Each number is 500 + 50 x the weight over its row's rms, rounded and kept within 0 to 999. Layers, rows and columns count from 0. Numbers have three digits each. The size before them is the row's rms in percent of the matrix's.

# layer 2 MLP down (transposed), 704x256, rms 0.0464, rows 245-253, columns 0-255
108:515460531483414468420561544526495506509618565527520458606510503576489512490419580474563540497524490448415527421504457466526436510419545476467527509473402472479473514492520442474595471536446567471522453530488518497599524534435419454499456545512434482520367474535513445536446531487588537449443496543550506470406543537384488531430539506446492496505498490472673468588503537508522485493525539428541519467551468547445513488464499526540560448535488486553580436452471592475458556500536480523471582409573513477443490496550481539371471456435510487536534600628582504515564456435534505518511569647523469497515541523520480534525574487518444543477567444472407449541499478462493545400523512515516438509514496516571457525524551369502466540504424435405525542540523483499497401541563463
097:450474545613410608505503541528563523540505579500569495488463516441489499573604438431414451544457431491541386542441528557528540461546563393550606609456381522525470561552522514410485510493525484485486530563510534480570514534471538494544475456570511542429547462464528421582441522475483499499435493535566644450552517523502480519433416523547583495597565511530523574449454512583558352484504419496442561503515452546477426430546503506567539494440405466500512564503520453575423465422536477550576480482458557521450464539551472509497494558444536449536497506605472502552520414484558492559510571523492466447564510557508547528395539521474476549428587512474463500459491505444504571512486469540430536548558555466474467504500469494580432494469417547504476511556469528489516482528484528
108:470454512476520414501420529540462598494473370455469537515560397495415545511482539472421457514462452516554484461450576493510482410520524475430473500516449509513491601600431488408459569498519561530507579484528438468422459533543501469530422514499487401476472495431493447668532434529501513510527490432587502452526533537496534456482565518412542521521554498411509549585416496494482509520455477531466397456500563503497497450566476400460544498512429501437487519538460586476533510537536513591510457525435474544454554479547503590473554480477446559627436446480529609506499551442380492449498553520580460566541426572531531464594496546479546557557477537459406458523510473451436517477458512542475430516403485444491606461490610459484530480546526468385471539522524481470537498471535470
091:478444471431387558527442490453414574479568569474503542453507597382423483424444465471525493407497520466491489476483507434515417505565539560489503581443506471530503463536476509590502531389488376480555488558544533431430447504525471498523625554445564450558507473538479474429462461570530545379451482558424372541435533513487402524544461556418554476533508639488515483516587493559465514379500474435547529453566460506506518476465474501462595529493482507589423533500495471545517505531487511499558446534599546528544518505496540502560537541476521473505461488513499530576497444516594353518489491535499426426465547434573451550478462539486561473520610454423498518436486523507481500523436489522490585474510463465469523400490489515513569471470506487483449480500523575528494540615470562
116:440521517446517490489522491529511463489547521486547479490416465447468440459544505452477520509544517486483576519455525453477536524500473528565495522478469525575626474482500511443464451438543536481497487496452546478524484575437447492598348499483489464509556616477493584545476431520458359533469480476461434475437488442538507534429620468533479445533495468496521561508557432521534552479452504680372541564700511472503483575529476489452568454498498498451516438538475507418386425514478453465482451578474495458496355415449492489491512508498568475502420447431471466478533516492580531565530522590571476452465444525526417509447508518558520496428538449510470500510513438507541502563435529517498549497455518485527527455478432564498396541486526521426608606518517511473544497395559493
093:446427484461560519487481486467529469432473540544519489458449591462501452440495538448545480508553464416500476593578500528486482569474518545579529511436522572523453448429558493534505491485483487477438520539495446537484488525505482466479547497571467494543515588495528458471544585554478467571451494487528434535455577492501522495492522512544450446463596542572591531550469489507498531448431538374419452566563540487566422510453457376464492423555483510491522510469445464590430602476448531568453483506510557522514490504484523512481527506479513477471501664468527519514597441394372423531447551431510400425524542497413601405491517513561501506553596495448553449426482454595556556605507560490372500472513486534587599578480547509446560517477467443604485536450547534476463530516533529
095:464512444463537445448438490425479547532489467498536511486494519442494545468501417531516476493488416511432461539395558485541567513539539531541512503564513615436515632493572498492454553438511522539530567432547495471541448473544490545503497577436487479487547519477519555535564574422520554525538462514493472480474478489582502401591519550404551495447441545504531395491425528487466424434494547469482540497482449518539494518527531586575513447451487600564503468558508502471489425532474450604533558539556526587501454455507420458476478548512454512486395529486541489483403583489451464510467625606465470518542475565455475504417559480404643516525588469471525533527514436375540598374553572471505513525516516489573510503498380488568521395523470471540527608474545527546501441471488477
097:586446441510566545538550498467437475405552488463559476562513513521425502512422627576501539480532521503494500546476477460516565501515518464467502480570501546430522394497451438513578507511456498486452439644465441501537520588524488583462514475376516601469503564525559434547458473545530504552389579450439548366521496553463513488512551585535576543530448428468483494475554436499476491444420536571499502522402513466361449598538521588468517536491582541522545505518562567449483559527536393496478361527514482526528497558477497460528555457557426498592463423493584479510448483441509545468459534534528534512512573479537439479494437563476517456498493520468444557570490472524499548459517494484476496465473564547440519509502570500472418574462458404536440560513530531488569416528403454
084:432444577521488504546480480480465521566454405496504590469512427537427560454508441583590478430443481512502455445448535488500447516464567497559512377529463489488480512553611560542610560488505556442459439411523472468543451495473546516677494494552552446455498503478482571437504423458538446517484550438412481558483475486497501563581414541467566501513569599500478515442481504529516543516522462525570516489507453531533528547543500542539521591561462509501495527486507528553572589550446527416439526501479519507441509547497503451549597468475513574505531537550554574452439504524517537504552494515582549479482596511468501554544508592512513477426460542631485492459532433504590523442493513493463544567521437514423572491497536471422483444431489601521413519556460350573478511529537367
# layer 2 MLP gate, 704x256, rms 0.0869, rows 246-254, columns 0-255
089:442421522489464425526530488460487452364471483477547501539441479481492526531509424507540633398515529473497516560512458467449411488385479500557493566498547527493478598484476528564531520515516539536514457485491562566487436510481559480482537503501451575604520565494506510445498446444404486355465547555423519453410535523515476531428464441440479468439461576453527533507485455472568465491534496519468576400493557443484531458408411490518473601460486550565462550489546444418481495585526555517409509468434544548492527482491516481496497463518451575527626495476469582458427642572469523503511544469500548384470458429505475505515465497459481496495421482550471410529524441525484483503423493438561442552563509446514578494383466569410506479552553414494466436504548496492541531458468631
104:453577507496522394412484505427575531429608514460551627532499539497545423573528518480424525511531471576550442484563445551565513487469529464499531395436539457522532480437501451584485463487382522523522388516482536564532501599464507479541528494580463499594553452528516534499544539418582497530531547538563541473471552455583506508512446506523517512550491471542496523457451384462537450426468424473570431505447534564499437389477489501455478513486559534527447478428388518496430458521475562454532516432533414486551421458470444436539388484563467460485516519521456471557456476514561491474509427429427515424566528496471472567514413435540433478525609480473542419552513445504534463522555528548525565556385452572520483456556440500465540492561503501521530483560527514606507454528529599
090:510556562581655481432447433520559431521457464503421555471490501570436525523489513524491485549499433536462465493500512485480558487513529496544455434482438470542480516492566455392459458565449574492478506528489530536636524518499476480494465403424534463467481469453521439488468493451478434530529544431468484470473480469451640436422511447547402446520466448450414488488437569449500459564433551523520484519338516499508564523456485485534444482514502483496554461428537554449504416463547446432495480517467358424560470413627369528538476446596492498533498494540487477447561608577399534523390427453503554495484582512417510547494515539461550486452481509511594465501499497477554480500552542493526497540533565549484517573510578543538448559519504478472527590499493408447491465505568476
118:503429477499529472453484497393481538506498489464512596387517502514529613578489592575551554435546453491536530539426443488459447536515420468447573423564470616497350615516524452567531490547456522472460523482482486467459585524522506572485550457502572538565531435525425512447597438558529567520583472517483568473580575499422452459533474515503542490513556471497460394470489531474469462512500507496516508477438526456563548425433517504564485389527557518527517480415502543528597476513540440516515481467588459582514572551468506453480467508487517493531609448514419521529542568500464524418414584401453557504539567449513599496450589550471521422499481544519508469498528434495613549460549450476509507524501479511462455526510498473586559452524556471618419493467457557562525478517551437
086:536559412512476606473473481584509493519453439557457596502505479477465477463489604490467462458509490524566543459428460470497435496595513498468471514550541429583510445440542595536576456566558484448474555575614491494509570500528433473419451508611470450582477545654418505457509525453515494490548553514517441609504568534388497477491494527485487484417446548497506421521545530504398518521503564547530484487546497465555495465529455486477534462561542380500483525561464499451544493502518492444441465450466556535467436522515448554483545495427535485465519576474426533455534466441551446421526568584397433483472477560589424481533488494535477510510452479496458506513442550650558513429486493496483452477465534564493521489568506456455536517470461523576596367489432642567516544535514474
096:573470437430488562539457513437408562475522518510526551440407508504404521455552471583476479486415534595565563559525547549560424490467518535484541458477540457538541463549542501475574480541483487539467523442443526433486510465457516473448474448406489538442435551463463440533419517490503562425543554493445534481463408540506601552471464534578589471528541507509521544515523600495507513520539464485548484530513581462535452468405456426418448504459527470477519428575538535556574436509457502465561445509434400514464440470505560492586554516561485501426537475568470588465555519525477564540562517459477417577467500495534499534566534468581432414511547535488497501505486582364487529484449364538582429419447535520438499468476579563480385599510503497580392533441528487478495460564494551
092:503525455492504422500585553432508482510429481582469536468508386579525469563528481503498432411461539496570540594469412445561615422540438560504540463499589498487446552474435481501487511525537532606543467536531485394481548559513488574480539501567526425525566475413569501466483467439525499488491542463486448488447517473487437510596549545474489531517515542469479455480448522437542377541480453477502471459479470520506470463551545479565528505553504514405523511551517520473382460520524541499460449495419480610483508488549457502415503463446519573518519358439508574518495585496574507600477425503487592550398616512483548476482379526460554559550466545535527480393550597437520532504521478431553430395531530522429534569482516594464449434520504522483485518590521485570474477454485561
081:586553490486553532441532507544559461456421520498580419578591505498475431574536455413525525502561545454511526492591508516499552564477477493473488539518445497510535547520436467475441496526505439485493616477479512502472543448462478490354516556455480607581615493515611508520519534564487532502506440428636408516490533585511441474399559441558425527538414400499532487552549463535500508450460434532447520554502583458481462484501453481449451430444447563494462513552531435498446433517477482637541453516442494498492510507541454505481423527485441478608523427447466430521537464472564486523463532473497408457534451446505529435524486415511484603458520449386513540567505564435502534498474435563457456487485546480528526468503453559502487587508527374456542502434531614448503509446430465
109:493502452492452454491551417546483466580503508474537480439466477512502475525643553472467479436518499488441505466490512446502534480509478501411397576561509573574603597527505469521589457482518531565472509500390585446460538539413470536451455503524560437416461532534501471535603578511523496514574469574426501410441464529478470524551461556492487501488477481463518465491487547547494575487552522475589443605566495502534547523481427553453384468390523474534407382474460403533611421569571399481427572483549472486512515483556565533529517474533577542478501535477434526498508470533564578494488464507430545445481504446440494568455471425558529513484525450499487500429432367544460468475580617507489474505455465457545461565485515465510465390405553502448506442554521551499473505508455453
# layer 2 MLP up, 704x256, rms 0.0859, rows 246-253, columns 0-255
104:565518437358535402511546516443489461483546518539414437410502486499501474498434498526524537496597535533424560444465505482535500540534462603482336417576517550469548505504507526553485427539455516648506528456503521510426518476551516567479501652453490474546522503536481581440506539522446498561587463479436383510403509581411495497528648494424401531451464502419584359476545516431388588464542548542544486514480550537540513557489492545507449517552497503439420424562515560500527549470486502497433540584478498495567511444437549481449535491507488514481508504467519531528540509535511512430420452475486524588444528466543477563633495484525549498564505538515476512439555531525539470498505528564532413482472489510532496533511558475492597484453529495496532503497448453530502422501562512
105:542442528538454585551513510476511501576546605558470364461442573481519482509473447529513519447430420476504454473474502501530487512497531536488548611465533461453521391444572476432562533475561405502464509591503532552609531510472485457485475594439489577427507510462456492417470473404526442483430433502458512505502531445531386563565533487584466487487479565613563442502517427461431552574402553502532559432639464560536505531498499512528511556478500455534511500504543513448493591473434565402427547535532519481518529507532480516447534513490530407441578582497509426502493436528541464563474490415430522500517561445478516507393454551497494453506425466512543527522499544584526463664477534528534540493527435588533409506399487508528498435414448501471559447485492469550529518485543483
086:501498513502524437501452485506479455495431572502487492527441452584504540483554533522583569462532526390451451548495531458468492529413483520505420390532489513489445535441522470463405567559564581536433576511478444533547454518586510462549462517468454480459546436450513514582582465533475545619548505421422601477538452442428554525466529441521512606479555465514499504420390565395511535547474532447475567538326540471500543526513465473479430454575495567404544449479563464476489513533494531529487447477560488434552478467515508547451475499591479490507496557454446418478506535522482526483624460552546533487487458488474517486569473517495499407481429502494513395476532444513601471374489544574445411528489444493476506508539520482469605567484432484505483632480474427470470453458594486
122:470489502566508491562433488475507546578451475502462530564563519494477586589425487462516456482472442520480448477542545509453542501443529556516482500557497454506426497489517546592552506529500482492497483474531495553464548472574585501445622519427475447492405404501499410494449539478492517537433549530482578534466479591477506490500456601548479634414471573508533517452387489486502523578500539482487479461411523417433532505503493518587548560518593504527387539510550451504580575534495516474491469475561515466441570589529499558460476484503447383540514628596551531593520543574481453525568432439358540485505538491556516473564528449516544429544479477471521478493486499429427499507509549487444418431580479537470510475491539426526586430503516490465382449443496588497476591440390521
091:560470537428472495533521459507450476519593456410474417519479441497531522509477486485575412445460527537438490462442497482614537452537490485452482533574531457541567518585494512492549473444501475629575453508505412438542413467439577505549470469507530470471510453491547530574472458452475431515526463515408587465541445559576551552494494428502564549513478542524418503584472492479610441469527475570488496500480550567481527472485402607537452622482450480546517428382509469403528416575461484573550570489483531441521480445531519463582545501510524507499504451504518487458447545544516519448509433511475487518560431467514378583522414575484470504528461424505402515515514437406480450482479524521639516453458497492413480517471576456596511418593519519413414486543587512501503530457451497
097:517466566482487513531522463568598449467483589425441441487494525542540464480497632471484555537479522442534469481574512551468466491509506511510582539495471475539504467438447505482481542477575526405468436585515556511432568492532500484454577427500531504467420454527540526517419449564459513521529448477544460424548486456421489603434449494525503437562559460534431589610465568519503491553554497553500455461525599580535483517411514445481508493523613430409504508491554477593571528526533584408548407450401456463404566499493504491535463506535538540567587519479480455470547459552504542527453432448501521497493566514467421614513529542558404513516460546502467439513563513545515480518463374426417549471542554482513415588542465432501488600405494512448463535493523483502493640503456525
093:471588554486454426486506511431497584529506567580485459425475546525568604447545494466444439533470539542521544486472490566570586456546539489491502473463474416433501521533561550484528465533475528511590448484567545446524507605484519486494611515523435462462524505437507444442493627421586459487445468549462466477472514509565405542533539588514490513432561597523447411501458528469417472485540527496410576505540422458532481555570444489547591565560516515526520552547455461506382468514414574494447526568485507526551375494477500470534484521540449575460520389463467503502462461481537522556456507534470591518469568563475460473418445523500629572526565520495510448467488550467485484576551487488560439527519409436524577412495494484474497434500565554495545472563531437529410536428457601
074:597468469467556504448512468545557522516513464498441372501493545444484470483487638531482547570495425604532493434523517571544574523517489553472435482542504545535485569467447446495429491504491501551579495530439547461413600468413528469438523501420545495547541527490419528495528626559503622570495468507506580472513535517478487454371548485590503494500469412505554460528454555514463508485506409530460563503541573454517459510555457435455508462444487470502489497542516459460498430596499463424475418406539487535541485457462472472505487470602508584493430513469446450507541497514491524482527491559409482452542425545542506533465544392487419491497471417351476522494434570449523605531466505414542539454507599476510462520615565412562481528501562532552500491482535450490501604517527408